config = dict(
    n_layer=9,
    head_dim=64,
    attn_scale=0.125,
    warmup_steps=222,
)
Each number is 500 + 25 x the weight over its row's rms, rounded and kept within 0 to 999. Layers, rows and columns count from 0. Numbers have three digits each. The size before them is the row's rms in percent of the matrix's.

# layer 2 MLP up, 1024x256, rms 0.0613, rows 149-362, columns 192-255
101:506480487466518520500493565514513521480501514510500523513505498496522488508495462438497531532526465480510477521494528479491432496499473516487546443491501504516510504498501438500500502515513477
096:513490473474476511495543536507483481512514469503493536500506492535507503503469511549480533482531513528483465530475523531504531506541531527497553531499519497499497486523434541523502529488517484
102:514454460514470479514486487530510443502530460513503533532517493484540492551522503531549496502518498513514486537505479512447521559492487521500531447485511490527450501520536472522506521483510526
095:574514488486515529509515496518494461515496491517520505528458543503513480508538496524491496498504510497534503458517536473481499462491512531456545458509537455531480504537475515489501517510461481
096:529497497460491484539515500495517465502509493497509512533489481475522506526511525511528485477550512531497509494500517523473505568512487479516474486479493505542484506467470478472526502499528515
110:496493520495495490465500519440504465526486530486486516471539463502470508516474511472487509534481547489500499465506487495488500539497462510548457517510482494529457452495476510442532495489502478
106:478506499524500512489513477447509487466500488466465540507449466493486544471476521438478457499460492473469499470491463545524542500511515483484546491487511494451492508504500514493545491498482451
110:523521491483481509502528535549465556516477512511519520506490499483519533511510434488493504472484486508515481475503487516504486477536494472494486530457488446516501552554499515489500484526479499
105:505527534521494444454501514500456445495472539488521486525506493508487475511510481545521456458464493477470473486485475506498478521528514498477519466502499474525491455530514469498510504531507499
101:500528502506505447482514526511455513514542477484457476509472533497503498496505500487532523468521474526467506498509565498491525492543484505452514515539507498510509452532513507519533515481506491
098:518509498459462500550526501526503454496481531485485473483507445479505500515424510497506477498537543455545493500502486537450443508476498510503524489523514510525485561506496524479526516503493491
106:498504501506533464452513477569521522506497499515501486525563538509469486507447520541495522460496511558486493537496507543477509500479478532498513482522512506471534549464463476492506516511480494
097:515519480488474498516522512478497500478444496492472511484532489526479522533483506465482514456520486500529502471544539529478517515548494480493520472503504467551485504472514540480470488493478518
101:488465493516536512560471498506495486491525499548512508539490514477525536530484503543536506517493572481494481448474498476479464511497510496524482496522505546512511450480539487515510486516498520
106:523504523476488502540484488484504510459517526510483490523485478491473536527504554531503468494514508528528478494515478518441523517492527500517500476515488513487506493479519449468483516536480484
090:539514490489445484533527487467468466540497527483497506472539470478453504483505504470522481499519512516465498490515490534531493523509494533510474487487501520516489496529526507475492479553530508
104:489520510519528489525528519471471501505487518536480470530492515518463494472486458516451524519491499474437494500471471498494486499493475517546521507512515461535477522528481511497496488505509482
101:531495474532472482526489464537504479513492452500489454514475498517517472484445506513474450455513531504489495496535549491504459511495513523498527500504502507509470496498513494502490560553492502
098:529470497516485490508542503540480505508505521511503523557514494467488499512468479486478507532521500499493487476467469499483450502509485497482520492501510530469518515469514500465462507456507488
096:536499511501479504507477471504502501534516472488491507469525494483536486518450471510471496487471535515462488465489548500513489493519517510457483506498486494480505500487510485501508567489485563
098:508461455494485489521505493480470498484524494520474509456538514514478495489553503507495467515491506537503522473516569515448503465489488493471493444518474499490525504519504458491525532521452540
099:500459451500509473505552556536518482540534469476490510497514483574484523481518490466492524503475524502437484489512534532480550438511530494467511517533520539468521523476523471490487489492481502
093:522504517514490484499506524465511491473530454498527521503528512483494518490519493479489450544476467520530482472467529506520502459491482536527470467505549475491506488479501513505542536537479443
096:533493502501526502475504506483466557478450511484494470470497494513444523530477504462485484482485500485491489441483527484499540487527467505489506511475500546507461504493509469453491541518508502
103:506495495470483495543532467491503501479521470483460542521494502510460486509479472488478520484528466490455465523422468542481527491485509546490476450504487533491472458504462489484521535502454510
094:526481482526499519483497534497488490511451476513521519498482538518490483508500531527514463479504506488568461495532528477492471467537515552494509512521524487486515420520502520530495501551518507
104:497459521532478496472481477480510530429479486514497461485532488488457500519487524497499506517478474494515467499520469522511486535531470507497514446485490525525472520471473503487553493539499500
102:457494493569473463511540457465498484521509504470519532494511489520514500557484488532475462488521535541527485459477522497518534530475503489486514556474497529525472449471481493519493502501517500
095:506478504440486554471497496504498483511487476533477548483472501487491539504461470513492507465493489536522459508540524506450508495554486529486496521519516486509483493501472520502522491531445472
096:507455505487482508475480490461510479490500474452473500479468482544460490543456490510550486454482521499508482499522480456498518472501531440523456489453534481532523509501493520498473586475532504
105:476501471483480486501495497536468477498496544472517452507486463471452482476474474495482487509518527469531502469473549480474511532480435498483534497515486544471521528501469498519521485490474479
098:463486525494491472490465500528528457482538541448533509534503481534484476521474503506507472485530503523495509526488495498455542492491475433501504497473485479503472539538453533521480533522563497
088:529500482483486507506449441516473541516485497515496495497546503512464506473471537520547465492442517497507501502500534553482538519496489482488515470501504507496544476496475465509516506509503488
095:509515495503476493550493531538494486532507549505472524517487471507524468489500465480481567514483524559503513519458494534503546499492522496533515456553520476526537527507466487508484497475510528
098:503499489477489505496499558470508497536521527495508456486466486536546510545494469490516503537508485535483526480458488493513499496485476485527534468502527445547490515517479454489523520547538508
102:488510498547510512484486541504477502478497506518493514478557519487509475558496516522478431538485497495510515475494508470517501487535523438471555480492464491483486494499478533462509465510480491
099:466503516485498497503507474475485522540513506506477495462529491521544533502477460531494498508450485541480507518510510515492507536546483548503531520516551516503506456484505539484527533493483531
084:507532490533451534482487509509488500492490548498472503505513538504505496522521464502492456528510514483493451499521515516476500525558532484451567499516525496458478517493536520483497492472505516
098:527479465493501438478519506487489501484535486472460486499459456492469512504480504463509518452483516518485500482533494527508540525479467482461479515470507462535455501552468541462541476489493498
095:501477478501481501563461480512545518456561491518498506529461484490489497492524476521478530497475507476481469494502498531498501491541489514522506535533476545507520548472533499505474492498507489
101:493500488548523470479511511529532516522491459553527483481475521510533516524484481506553491526487494515497469503494487508478543520468504487505537508502516484497501531546513458466515497475500533
108:512519510496512506515521550517504481478524513499505504487513528489493544484521501534539533484474438478473492475542487491509551509546479489504492475536522485518517485539465462530500505493494525
092:478474491489483555476479513507485499504463519494501486530507484564515514500530461520501541507516500502487453489483533530523486486513459471503529488501539534520478503457530491519496512471485517
103:495490470521452494528487499513471450535515486479485485534534495532516460509523498496510474504525469505496491451547506493476538506481474534468532522490510512474527507459480469476561493455503496
089:488515506495479520514461513526492496456530496524518520509500516502497467521507486515514489530484518496509477545463525475518463492536530498506480445454481535501512514527510503462548529510482536
087:513507518495460535520519475507501545498500532545475527454523510482465501476484512494499528461470480544526518496471536459464501515530483482536484516518453510471485522480450456508486526494521475
108:498522464466475490531530500523542508484505508493517501498527498520492501545478457472524509481496509530468504514472479514496490493511517528508536478536503547550499473462500496467488487460440556
097:498454523479496498499505541480468514499486520476482482489488484512536497499519492501500551483483546493514439497495487448504521508502504518461512455489499531471525504550488505484462539519467506
099:479468520491457488526459501428465511509506515498505451522554506511478486534554489499525456536521473530532511484528476489477500501539501443444494500497529474531510508482475488507489520549540554
091:488519464514539557556511459473462515532481545537531497496466459516503494492482490467494506512516545499502506448494520514494515539526471511495464475453500500465517517493517474505468538465501486
098:473516496481489522515508485479483508478472448479525476522485534538448473482505530529513532508510497505527465491499491466488534485475469454475528508486523517482469505466521507490535536537478512
095:490488504489524455518540485500499505506491519491470463470538493501465430511476532494519477472501516536507489500521473461460499520509504470451442514519475530454493528494455507461462494513525497
096:499483493507475484516542490461524501474429477457479517481497493530495487510499507509491500531459552551509510505442498491537458514533497484486514483561512549507510459480482506494468473485541503
087:486498488502474502489516511477481478496486535484478543539486471522511530515486510484536517470451536505489510517449479508465500508506440469499558528493505528510480519489539477488503488482432475
109:449530495431471496455500493548472499463500509481485512523469476499470492534505501479496517469444545546470464507519515546499505514494537468481463463507508454532477488487492495467507491479509513
092:543469527497509488528475539519485519464470548513450474477490527519559511510484502477535477449510527503509482469492506510553514524522436499459488498508543533491518512498517467529542488510475498
103:515514519514510539509483494466517488446519484462515517475498527464455462533495468526476489495468531523499496514481505490506461488541490517543523491500533475507500518497521508500537498543485499
097:501503509509510517494534480494499483482505443509471493514444514499536517503541527498517495494514559460461499468493510522482489516535540537511539469500503512496514449517507493471490490495520498
100:522494529488457481535479496489509515511509487500469514477531472474484462501542498501507478532513499495517491442534531512432527484495495486476526520503493524488483536497504525499539523526473557
099:498532510552519481481524513497509518531509482507516520503498525560489483494495498544518501496484524512458477531479500474507493470545442521489500450496504457472468526546470489475502544505502512
098:537495530518528514542498479492465466508483502504510450510520497522518499512496451531478507506525529531526503492468478501506494499536463509509492553511497548469533531500496437471480527511476495
099:493473521521509501511504479458517498498526472485438482497491502486515497514518522522504513458488487477553471497517517534517504533538548496488487550468529510504551447497522520477506519495516489
094:488466537539480511490488488486501517566466504474472479494449524488475520505469470512500462514459511499495479525480483554530507468549491477501533488474477462524462474468487488548495529516514507
092:555503524510525495491495532532518503480505445500494496488535488529527489501542543474528500501540521518496526492493495471519470451510480523492528491500528488477526477474527487498462529517469552
098:510435520484487524547507484463506522483508521524495476492494447549505484539468508512520519459473553544511515487493488458503497496507537467486484495506494530499530458500505538497515498463504500
092:501487484480470517526480533493522534472495455467480512485501471518505502476485542486505507482493515510542499475458499502480524481501513502478476504474526511466461507456515430485539482485445534
095:508512518499508514480474477547486504504489512460479511555564464516506529504496460521502493488473530559494525511517510529511484496537505449474472509532520504485511553491497508470486505510454474
098:562508510480468530517513494502513476512520535483462558479465486492493518531505507509466521496510558491517485489517494513498479523487513513455525522536502528510499499440486474490456476463458496
113:494519442502532523502472509486498546494536496508462459488482500496513499496515509481505466525515509522547493509450484523500530509513468529455493459510511474491528477522539522468504510482528550
098:530512515484509500539483463472475491497535537521532470487492507474493509503510520499515507509470495484525519512504494455500510533477477478472479481557560528505480488503488482501466532548563509
101:503515511520509537498525512508470508523480480538472499485480577454487498505469534537509458475519466489541470498518516495506509524548467481478535537497490518451499498480514456481515493488505485
097:473460461511507510486456534516500498509490487489492478486523496539490517495482509545527459505502475493513541471500502505528506495507522552471463535473538513498509507480518505515518553542502510
109:550518463551501528488507485549531511528453513548509489459460525466487497498499511532528521479503491494509460503503498476473478495531487512507543529477475487518516521514462488496499524492478478
110:473522507485535499547523485500463495490464486469501489500483479523504512522495470492525530476432521497454491490488503509520517476522461510480541521498557543516529502541461486501540492479531468
099:484474513502449482488528471522454513495521433526467536483517526542463520512486531511490471499525518544488514520468507509511468511470509508471564506467512472517457514478452517488499501522496482
087:480496511463522530500502481495481532525495514445504477517519484515508461516496454507501464460498544533519502496418544506467479490530490502470528527521537468514510536483478470494515512487442523
104:509463514516481512471479508495539529492521501527460506489523476483509475550481528508530508501503514517490494526489523498461525477546483524501547495504469505533529500511464470503471503524459490
102:512521525545487490465485516560492520539504504517486519482508503526535482504484510517561523478518461504488516490473477463535488545499499522474490505494471540504467544474506474476500521532527513
103:499453492523532471517518476547503529466532510516466497536540547468501509538462536486492529547522506528514498492465494509479500500524459490479486539530519478477486511461496513481487500504557487
098:494480537542496491484471482523504483548522474530528511549462506495474502508513492498502505510445490486500512510490518475491477512536472466502476501536536539489489452508508479463464516466539491
086:524521510509454512546493463503449460525503487478456484534513468503494497528517509484488491480523505508493491469482520534493541486488480495495473517511483524505518506482471467463452544497542541
098:504459476463454494513549481533476529500472497460512486540522528491459527483468479495586471501498532488474476462483506542519511556478499516505480508530517514502465516481518492519520532488495513
099:488552481479501531547521508540446511499509485531519495506535508484439494501461479529494470514463488544517505472498526522500515496481511502438494490475500447505528491487522466513508518507497493
099:533525544492444491456559547499439497518532518462531490487492460506504494502528497521473482472505532513466474527496491442510484505497528496508426508533509494511504527497505509490500553523518462
093:484489485490492539506519480486500489490505484500487470506484492537548486525477520489539490475511497463493487478551485493493476469502525519435525485502516505493535486432430524513469562508455502
093:499494441466469534512506498498467471525471548507532489497499465479483470523486480476492521532500505490519527542499488501494471525488529500528484497502482487544540509468505509533463485501479496
105:494482479462480528492472488535475479509523535476526541522514490467526473549515503514521545496477481527488518505530503513523471478498533522450479519508522520475515463522489477476526505515431465
092:504501490510484501495468536525520504511546533494501476555517460507506504518518438500508504476476469516495473499519501489485496494526482547480516487541506512510565494518482527490478515529482523
100:513469461497490535530492495481480539511452531499572484482499509558565521494519445521527538479484495526507520509463494493513486526544469531512539493509489522467499496512492464519470472494486523
098:527468499480490512513470499520510459512511474486487488490524455522493481544502508524492501523518504553472503447530521493476497528494537474479468509453493485526496461465491479469515523542506489
094:494501461458500511497516536555517473490514474495483450503493483521535520515496501476503517438520546519502525492497560494481511468494483486498483532470557527525537504531551518457502531507463503
102:483470511495489502491507464504470538529514511491473484528501550489468535497509537544488509501507493515516498499519511487481529485492513499455495496458498494521463502529508501515552525487481510
103:511487535491518524519501525476496490527489508473506458473518510498520501529523501477499478501462517511509457510496502528508505524525514468489537528505504487483466512504516518460489524460487519
101:507478461514492520502496476533470514479471509500521504535449486487513508486488490518502502505518529504489505573466493502467448517528468455533527495497483474463526492484488493522489493540470511
111:482522483497523498514520527490483526515527472483493475497533511504508522558506516505526483542459517510497524498510510537451525512488503475463508504490485459517515504517469471500518514523509504
100:496531500442455520474527468498462534524520509499474468545491502485522514512485451478531556498519544524510495483507496516515519520495460485483481511487538521497513521509502512495511502441509533
100:501470519511497505454505489475450550526515525527556470537540487512509484534516543543535537533529545467471520517423506533483477511530477513511508471535525528446481500494485518490472536508508538
097:485524514480468464514513484505492527534498500503448483502495531507500496530465513492526518515496488485477508466483498514521503497498484492508471493519558515487486466497507530491548524513502486
098:476447508494515461502470522480509468504463490524496499525514462518461482504469487481508526510457530564509505469509494491487486505525492502464513532528522516481473537473487520517519483525498466
109:470491501501482570490496514467494491487486512464509514527497487500529466513472492470506484486481487500502488524426514482487444494518504513486489482484519480533564520523496471464511491560528508
098:519489537534486495450444514455479523456470506490480484493502480521527464532489493487505478468475471504513471465524529547479497542492485477509484528495526470514502530508534528514527468498516523
089:532526507537489521519539520487447489535518494480502477528483526485502445485486535513488480480510514489510497479494485499529505525476447526504504480465493464472510538501463475464495498483488533
101:503494470501492491501471505498496504506517545459470525497505501517494521502535483528465502482464497510521500495523518556506499455528497543492512489476487497519484456501496500482514490481548480
099:501497514490476480511533517481503526527508482498489478515495496461506518522521478468508450513480482506512475506486542491516501551519504477456505549444457500516492537528492491480498512520504536
104:511473481509471484460524511504481513469496492488502503473522533491500447544516465465524476494496502559512539498466513481484525514528509495505459513500481457498515481514479497502560544483480484
099:499479489523481512465518520479490495483509529467510502507503500490526493519465510488547592447478500518504487511450473516497521511490502499422532483487517510478470532448468485483475491464513519
095:476533490517514495542485497508519509522523553489471430465514496545534459549508480492511504497494495522513476496514494521478541486483494489509526510517558470523493481540487484463468544511469566
093:508523504507475487467507524498500490511495483503532488507511463488497479491508546500470468494484459509464528504490517539498465507512506488502509507490484510473526476488488509515536525481504510
102:483481499503448472531503531525514515513470471498506551486498540498506479498488470507490467486510464478451478525505487454529489517522506498488521477528511499553495543509500492482570488515496450
096:498485507451529491525526536539502465512481479529475510489527493536501502540465494506491556532507468536495461501481515529481523493523484521503531474522510487503518511490477490499476546541504476
101:463480482475457530506495512472534508506519470501541475502529520513490488462537456501518510461535518526473484502506489526507457503512507541477460486489469496518531490515490437491511509486487488
106:476513518518493552479503501496499477495471477468512507472466543480499472526507504523488500499499447493474480546528510482508454469548520519479518491536479485471485530531547522476480514497440516
102:489496520515478475444537541490474517522530457464455464535481508526527546507525498531481494497507478481511478452511471561506511451553518528502494529499509516486490485513518528508481514519448479
106:495504456472506526502501518526522492505538468527530494544483457496509485524519476552536543495508482528508452514460497520494517511540501543534496518464530491537505489514525511493501539523483502
098:535519506503491474518540560489462502522557473525505498529449453527552472556487460491516533527551515566477474501464536499487459478518466536448471457486512460515493477479478511526493523483485482
096:484474465510480481505516497514543540506474470554522466517484496505492516513508483468485520531516537536497519526496462509482462490506486489500504460502515539512460540452488530514492493502472480
091:475512479472508565453515500491479518501465493470489479532527454529473482476516515515534513467503474509559499497479523507492468462510485496478512536519503509474453525484477542482496497465458501
102:470489437528511466532480463538512528529488494500466513551519531515498496510501471521527470494482548510454480470482489477491533520511497471525500524509530495483450503462492516532481542539448522
102:494505505517477515515480473546462516469518526445529507498500477528472503503513508488554497458472550461498463552510537516488502472497457516483498496512480534469497489467484542461534502512491533
106:481487488486531521511547499561504503505485541505508523479488533514527526524474523521504539505490511500491462498502491500508510523487519505493511504495498491446501471524476511455510500495484537
097:493471547510471496468500491531515511489484533461481506449499463496528537531533496486545483496476525503475503492492519522513503503518461491452528507493507520501460498509519490489488519503505489
099:494452450488512511517507552527527464465513475464525504542507500565463493504455496465494500545491504503484501518500473526491496479508512516487524478538539488507494508458439528514480528526549488
104:536460537536515454510498504499509524526531507463539472502476496489509516502513459470517474520513476519454512488504549507453499490504534501502467542456503510490518506487454488513525484462477465
106:454477492502487530492491492468449531492495491461480474526530503527466545496455514472485508517520532497498496530470506519527482514486497520484502525463481481507508477506496486466489515515513530
098:469451488522512491526484478489491516503478538538482504456556487497509469504551501472506530529507495555516504524496536469491484500475533476518516494564509503510522521468491501499489508461476546
105:558487473523482474516542453539481523484513540498454502459476507511502510510458523494498473520464520473477454467500462480514516511511534514518451447482501475537505467503499489475513488516480464
100:509477545510467478491519528513445484514524518496491469512437493543539513494499464482487483483515524481516514512486515463526496503519477511508469454491527515510531490515499450494507504496522534
097:541517466483499525515497502515478540537435472504531497488478488465476507523533499476553501512513529518488495537431489527496500490491513494516462488498500490538524533461466531484467531512494512
108:512538491569471473506533502516492491469529472488465522453506526473475500530497496506501525499530494459503471509467509463467488499501456492488546451520488509504498504528502462477517471500472495
104:533483513522526491502494469477499480491499517494504524531476499460485497494522518452482503541486546511469507481508499532470483512503480503505534514527534508531518498510487459466515517437492515
087:499499486501508515498516534515543538474500536523479529507547541503503478467468507487534462507518470493450494487451467514488510466496471523526494536547469494530494512472541515507456530544520550
107:525546456509503512532555503515542477515503512499549504439472497505505546481484440478484507484481495482502499512525486504513492481504556500486496523471506512516529485508543519467522513475485505
094:523506512507493471484487525533493478456486493528469508494519493494535463481471492463485502504498506464503483526484490526460507482526514521467474472536504514513512538517469476471467511568510482
113:508482484528511491535459498513481508457481490513463494466506458516509496495531503543505538463473509524508475504506470496552533509509502527478486506516539500518496511523515488466523542494501514
094:500489553480532531510517447437484507540497508489468507517553512509493504510525537528493531515464485491506486495470520491505504531497526482470511520456513478504482454534526501490566521514483508
115:527496508527486522485519467489472473547527529544510511491450522494462478497498504494541504478457483476501511496560536506496507491532506499499545503494512510507491478499466475430497528515535511
106:483550470527466491534485504533553470519450515497477521470514528463480519507496510566481510504477485483548476507488485513483522524491504503517529495500485528503484486516524511501524521495507515
105:484478451500480532510533504480488480488501510504487547536503508505477519502516515492506507540516541525479500528434515522508520476492515478534497553504536509510495491520478465482523534468520474
102:513484473488454510488505536518478483524545492496509477540470494493467473501496508524474505535471531507502490508497539501535535516503536534490492512543527468490479474460493486481485488519488496
097:489479519518470536490471512536524505513479528454500500470522483553503524506487493505513511471526511503497508496487530500501511521505520509477476482484472466546465459492509522485511498548493528
103:491456484480506489463500556489464511512539506481486494533449500499524508500468466496479486517507531512530504492473511524471496508515486518507474539552486489463485540525506499454495510509480470
102:485467535482511483489494513508468546468493526523474491495490499442520475550516495540469485511506547518521470456520466496475484516490503471477500515456508505551481509529542473481522510505511519
104:499496496515467512490500476543422486512513462511479492516497526488524501525469523517532474504482541500523466501482526542501526466548495535499499485494481523489508523458476479500486539524474524
096:552468491451505493527502504514490501527512453492463466549535507511494532528476485505515500483509533520449456523498514491483485539464442511483508563502478530511496489492479529524509494505529508
095:528505518524492496470504492460474564456520525472470510464499505503505532517514512457513516450480481524541486509482500492500511525477518494484471497484467479478516493533464468470528490501501492
094:493453502520482529499499465466503519529505516521466478494533497520497537510444521509502472503500518491543492472511498507488474498458438484457487521546496464518519527520506506506506473488520531
108:457515495497514498491472546506450475508487498517542511426487482538485512501501480491545476542442464482525450497472515480475489498490525500522503472475552514533515455540511503458529512513492514
104:498508517505492496502532510523476520485504522495495488500479501495461500500524497517522532467510498491544466532549471473491491505519504491503486505482554524482520524492517469494507479512467530
099:525462490529540481511485526493479502452490512493472499467454533515494482530512545520496485516498499513505467530482479489475483531563499466539475484484479501547493524487466458508521504475463534
110:513477533539518551492516497471469481502497509517469505464542516539517519531499509534490495495478525496509483509505519544517474477524482500534526507505468545521511437499468510498544486509504500
098:505481486484503476513514551558481516477502491477539507482524542522470474516526539504525502504476486547532495501465538491527543565478459500504512521499518507525486526530446450494485530479509533
103:464477507523414535475509469499523510564472472450502498481466493531488508557523484508485489493464491512492479517497523484503544504491525488437526477521497518520530440480509509511478488523545493
100:491508529523482514501500477489488500482488483524493439492474537479518501524483519512538516507479506538438512512494486498490524467520482501463464557502498547503459539503443518503540483533526512
101:516485494468518504488474505503525500471532471475491492530509452522505498528482458518530513516477472490456483556466490497502494489525501510461498500497534486479522499505472500497508515521512531
101:457497463476506514525480523501516503436501489478505531499504501486510515530483463497571568514504514539451500521485488455490516496541456459481523448478504468522495505521490528532484482516457527
097:539488494495469496497523514549509505480504476516461560511531491496507513521470507510454509516537470509454509517471529493524501507506499492491507463484497525516464499515494545490510565474445483
108:460499518476476480522501511489498510520490497533521556486485479495525497517547463551531515540480474526501472482517496520490508523494509523477512502497486549529539430499474489505494524506512500
099:509491478501434545522536519540513511544474546534447451486511479545548485499505429496500532499485518511478521502493532531503520476482503480472510512486499509543496547549505526476513501528484504
105:504484507485552483494504544464442451508512510471493462503511460473549456522551514507509497506524540506491491519502498471484493507546503494490499470516530468524496482508478514509503486535545471
102:533496460452498467516517498485467507466476507499525458485514528531543534488505459518530501496455461537485455492479511533483465505546475510521513537535487459539505530488501463501505487524465478
097:495491454497476463497510486508511546501516503500539487498493468491461493511499468490491454555507496501540501464540449529460500479483522483537476529465484528486484524505457519503457505490470554
099:479535548578482482506517506455529517534492508478500477501523526508496492503480503498532439515483527497536487515510513496513522478475537478504467463515538504536474529489481459515517513495525507
096:527473487508466509555506503517483509511481535519489480461513466498534501511466487524475505461504492502476488550460500537497519506469459501486542525521504478516485497512496480487471477481480503
110:522512459541535536497515478493480489483527488491495544526516468504486491498516502499497500453434481476461455519471493494514515540500483516510511478498485490500536473507457470449543515474528495
099:549518450512515488461530499518465510482471514472498467578525479550468496498525480527537482493489512485510530476480515526528544504482494522482450552525505470493498481494479468495501495514512456
105:552480472479462513474526510544471458534571520482515546508505497514493461510493493512500481512481463547515508501500519518508507505499491506507511473477510489535511484485512461488485537482510534
097:485461501484501519527516532517471528497491478530498488502486465518500493542441471507559494512514558478517454498458464528476530492544500520492524510532498524478481570476462473467461519514460535
102:480504471518489505520503538479525480527533532516516444533494481485465466494460483499483530518543541532489511484505508540479500512484492453525492462484496498462461500528520505481492549502550517
105:467528490454493474441479498521473524513493520475507522511527479485518498532495503480558465498491545515437486493433569501507497558516518459487507490526479505540481507472512493482522509483479488
098:508482495464489531532464528457432529496478504476491549536471513509517527511488494497493526462451521511467494527447488504503467524493523479486527486506458515483542495487517490478507523535517490
092:493489515544509522510500502499497528512495465533521487494505478539482520519484478474535529515526511535481505482521536502507511461544494497510497462501493488493477542513522466462512534526504508
105:503500528499452506522511513495499474525507485478486472506490496495495450490504461548512448480455534500511516531530497513516558507486521551487507532511520553509543499515505509481535504510469502
101:489557542473486518500499466462483527484498522458522517475492513502504491517519459515497510458470560525525515506498539486491490512555537470513544501482469474505530464490443512528512479485518494
096:513455498500522503510516516488462521501512506534549450487508524504504513510462483458471481479514514491498492508496508486503499490479478499518504516521515549497464478512514477509501509445498493
097:519477526512508561470493474501478526481503495500499453483519525534470473473498538492524500452489486480521517441533507514504500534528536490499487522486523470498490514481487472505495527478517526
093:528468502500497503530493501465529509451495478549473521513555489541499470510513478517488517531508517477472476511474521477501528583526516503526520561439512507522493493483474514504481489495459509
106:471475506520460496488538533504524530508478485473485481457486476490474526480535518548526500459496467475504497473501542563515512485499527520523510523461516494510495472506527513523523513518495511
102:447464482501477526512493504485476463497500518479475491547514454465528518525508487504527505502498471545527477528533547489442503499532486522479492487475479532463531552486524505511527527493485510
101:510468489500531523523493471465502492523503482508498514476525496541496521527521487506491504496483495521529501460517508516504499458482474482489522551524506460496506500475475476463535461502486512
097:472471475488497474454534469484469543492499538483485453507486522496490534533498512519462527450509526512530512484513513512487512521532508455506532511482493508534567520494522476462570538488494503
103:489517511465491497490477524499511515495495491487481472482545463508539471488466507471497484477518509501475471502481496496486551510488485530508506489502515505527504514507496533468538522527505521
111:519507503512473509532457519526524522528488530505470488475482501495497550532494495515523476504465453487507446466520513502461522513484501493512510489515509545501491515511496512490511502481517471
097:489511507508514453529508507515542491496503482526455476520501553498520521511518507467504472534500476519474465487513471525492506521478489509495517539522503530525473479495486512454470531463506517
096:468521494487487499559494499493545562482529519491491494502463501510447500513470483473506511502526550554508532538512543459504473508510496466495497466481541509499518493515471501481519510525467504
099:499529479442517512475512522493498521488488499500499498507526510514493482516476511534466498499519513486466495485480509471494487480482508564511524484543531506515543467493495506527511548542478555
103:530487540518474524545512496508464540521501493511506458487482528511506500538506448472487505483480481518479463518455585495501527496463509484467533517488495477542486520515490493518524494510493496
109:517505511486438492480514544441519473474503466487449515502559501527478485533468514532514499514484506488497465502524514556461525484466483510497492490494500476544467527516515516451497514507535516
100:491515494499517495496473512485489525502520539521479532528486489522525471484464479454528497508497526511509496523449495517457468461475526550507546520583544521521482531484460521510502512488472497
105:459483517535493509503561501454470551447507481529507525466467492491462512488480516499502499485492498508489461471520486530501452514496463511525512482524482514483517503487471531454514493560465504
098:515479517450545509538528503490494470527476519506518548479488527537504478522496527546521474492470516528512522502497520485468510491540482493484489522516495553522494497538474488466491487473484514
099:437510534486496524464492530511463513521483539494500491499532506500501482491492519487501500487532493542537474487484507540460474486516499482510480545511546499498543470483464512472512504538483497
101:492529510501521532549535525509458484482503517513487487496473474518530492511495488546545525521465497480497459501477447444535491449501488471515473512481488456525514523527484505525501529471510507
104:473512487522497535523504476484489499550498500500470517519531493485497484523497490521481495532523501507502468535489529489485524505501508477479519550504470486504484457468455520489464520524492511
086:512535489510464538487480512502499474511449536529489487478487547479530522466516497484448533464506501509527496497462522498461448516518491496522519484559484506474521539500474488473467511540535536
104:513527527498486498503479562458535530488527511526534512482506495514442540514481513450504518535472535515473492484484499522522527507520532472512500502532510522531444503463484506463519536470489558
096:488556518488496526508510461475513511471469467553493497495516511501467515532546482461482467516538476507507501507440467513467493506458526542479486494520519464524468519513480430451521489457509531
100:506460515458505530486477529513498518467497486473495519479492494532487466529500501514495527528487482532507500531545488472471528478501510541512473491473483491521523525510493454511489495502537483
092:454469487527464463495539494465456552493509481534501471521527484498493509480492487476512476538509458501493470493461512510515502541515449504515471517523530463523499496491442482523459540493514463
083:453483500528498561555543491497502497546512515508468514533472452509496475496503452491529509479446509527474519495461497544469478498503460490541494559525523499493508477507527485474519512495486514
109:524521540545516505471494514490521525528532502515482528485531502523520453488497437504504507471448497534475502500475520521450496518496465470513502476523502486504465486446462471470543515476524539
095:510474495462452522498484513511510467478511487518468495505486449528443497534437475467517500547473488537495494466458512505497474508536505502483521544503499508502511512490477507460516487495541559
105:519485550478469504493548491513466499508488511515526519523514498522503498513514527515487494538507509522514517492480469524468525477466495555449487507487537501513533480498516470460518509485569450
107:484552507451496479450517523488462482526485476474493522526483478490546513510488489500516570474466505503498475487518502488495491457514505482491492490475518463528532522464491475500438479499522483
092:484459485529495547523496485480543503463510532527490516446551525489511531512481510491504492491456533467504518471473458491522537523554480531482475503518520483485534504478517523492502484482520470
099:504457542501457479518530510466494513490528498508458501497496484500503487496501519495498464497493485485466462475459516548470474532488482500452508565481505475512520490488496472504492488512505510
093:460516447504545525521525506521494534497533484516474479507499483462534506547489486467522526518473538494473490547490529536494490531491490503487487496518497515444518527524487506465520542524491520
097:505496526484525505512521452563511488512503454479480483500500537525463510512545503499471450515512540514524531494470460496481446495492520528513508505512541493528478501486491506470539547541492486
095:511471503535480527557461512508495534502519503483487490487545521532534535479504505482529411522472479467517468524518538499495526520544476471462529469514514528481522448490454499517492518508513484
100:529488500449463454491511479529478559476531499440517511483498483547547488507464482542522505501491512477443460469506478496456544502497549499514503483535506482519458555510531491465467506506516499
093:481439527442527448533544463476503516490499508485503515474472476494509521502506485497517531494492505555513501493463490510482481501520453480498471476511491508493519466487457509463489459503518466
099:502475512510468513479494568512453457506538511505442539492487518516504535514531481491481464504473541525514471483501503514482535519491501457501461528486482504524505490497484485470515516494509493
101:537495505463502486492527483522469500467456506475495436513493495517506432499532494479534494529490492543487489452466485446473451505552521515483522517531502521469541495481508519482453553570514473
103:529502484452531558513493507491482534511485497461465482483542474560469503517511505475514499479475506550482517511529478498507513534494525473467472531498509460549494514473466490495470528506475488
100:470506474490506517521495497512522546498502472449487496546530463517499512470537503484505498517444523477493471513524474553505504521501512478494490492482541510530502488513469461503491497548469514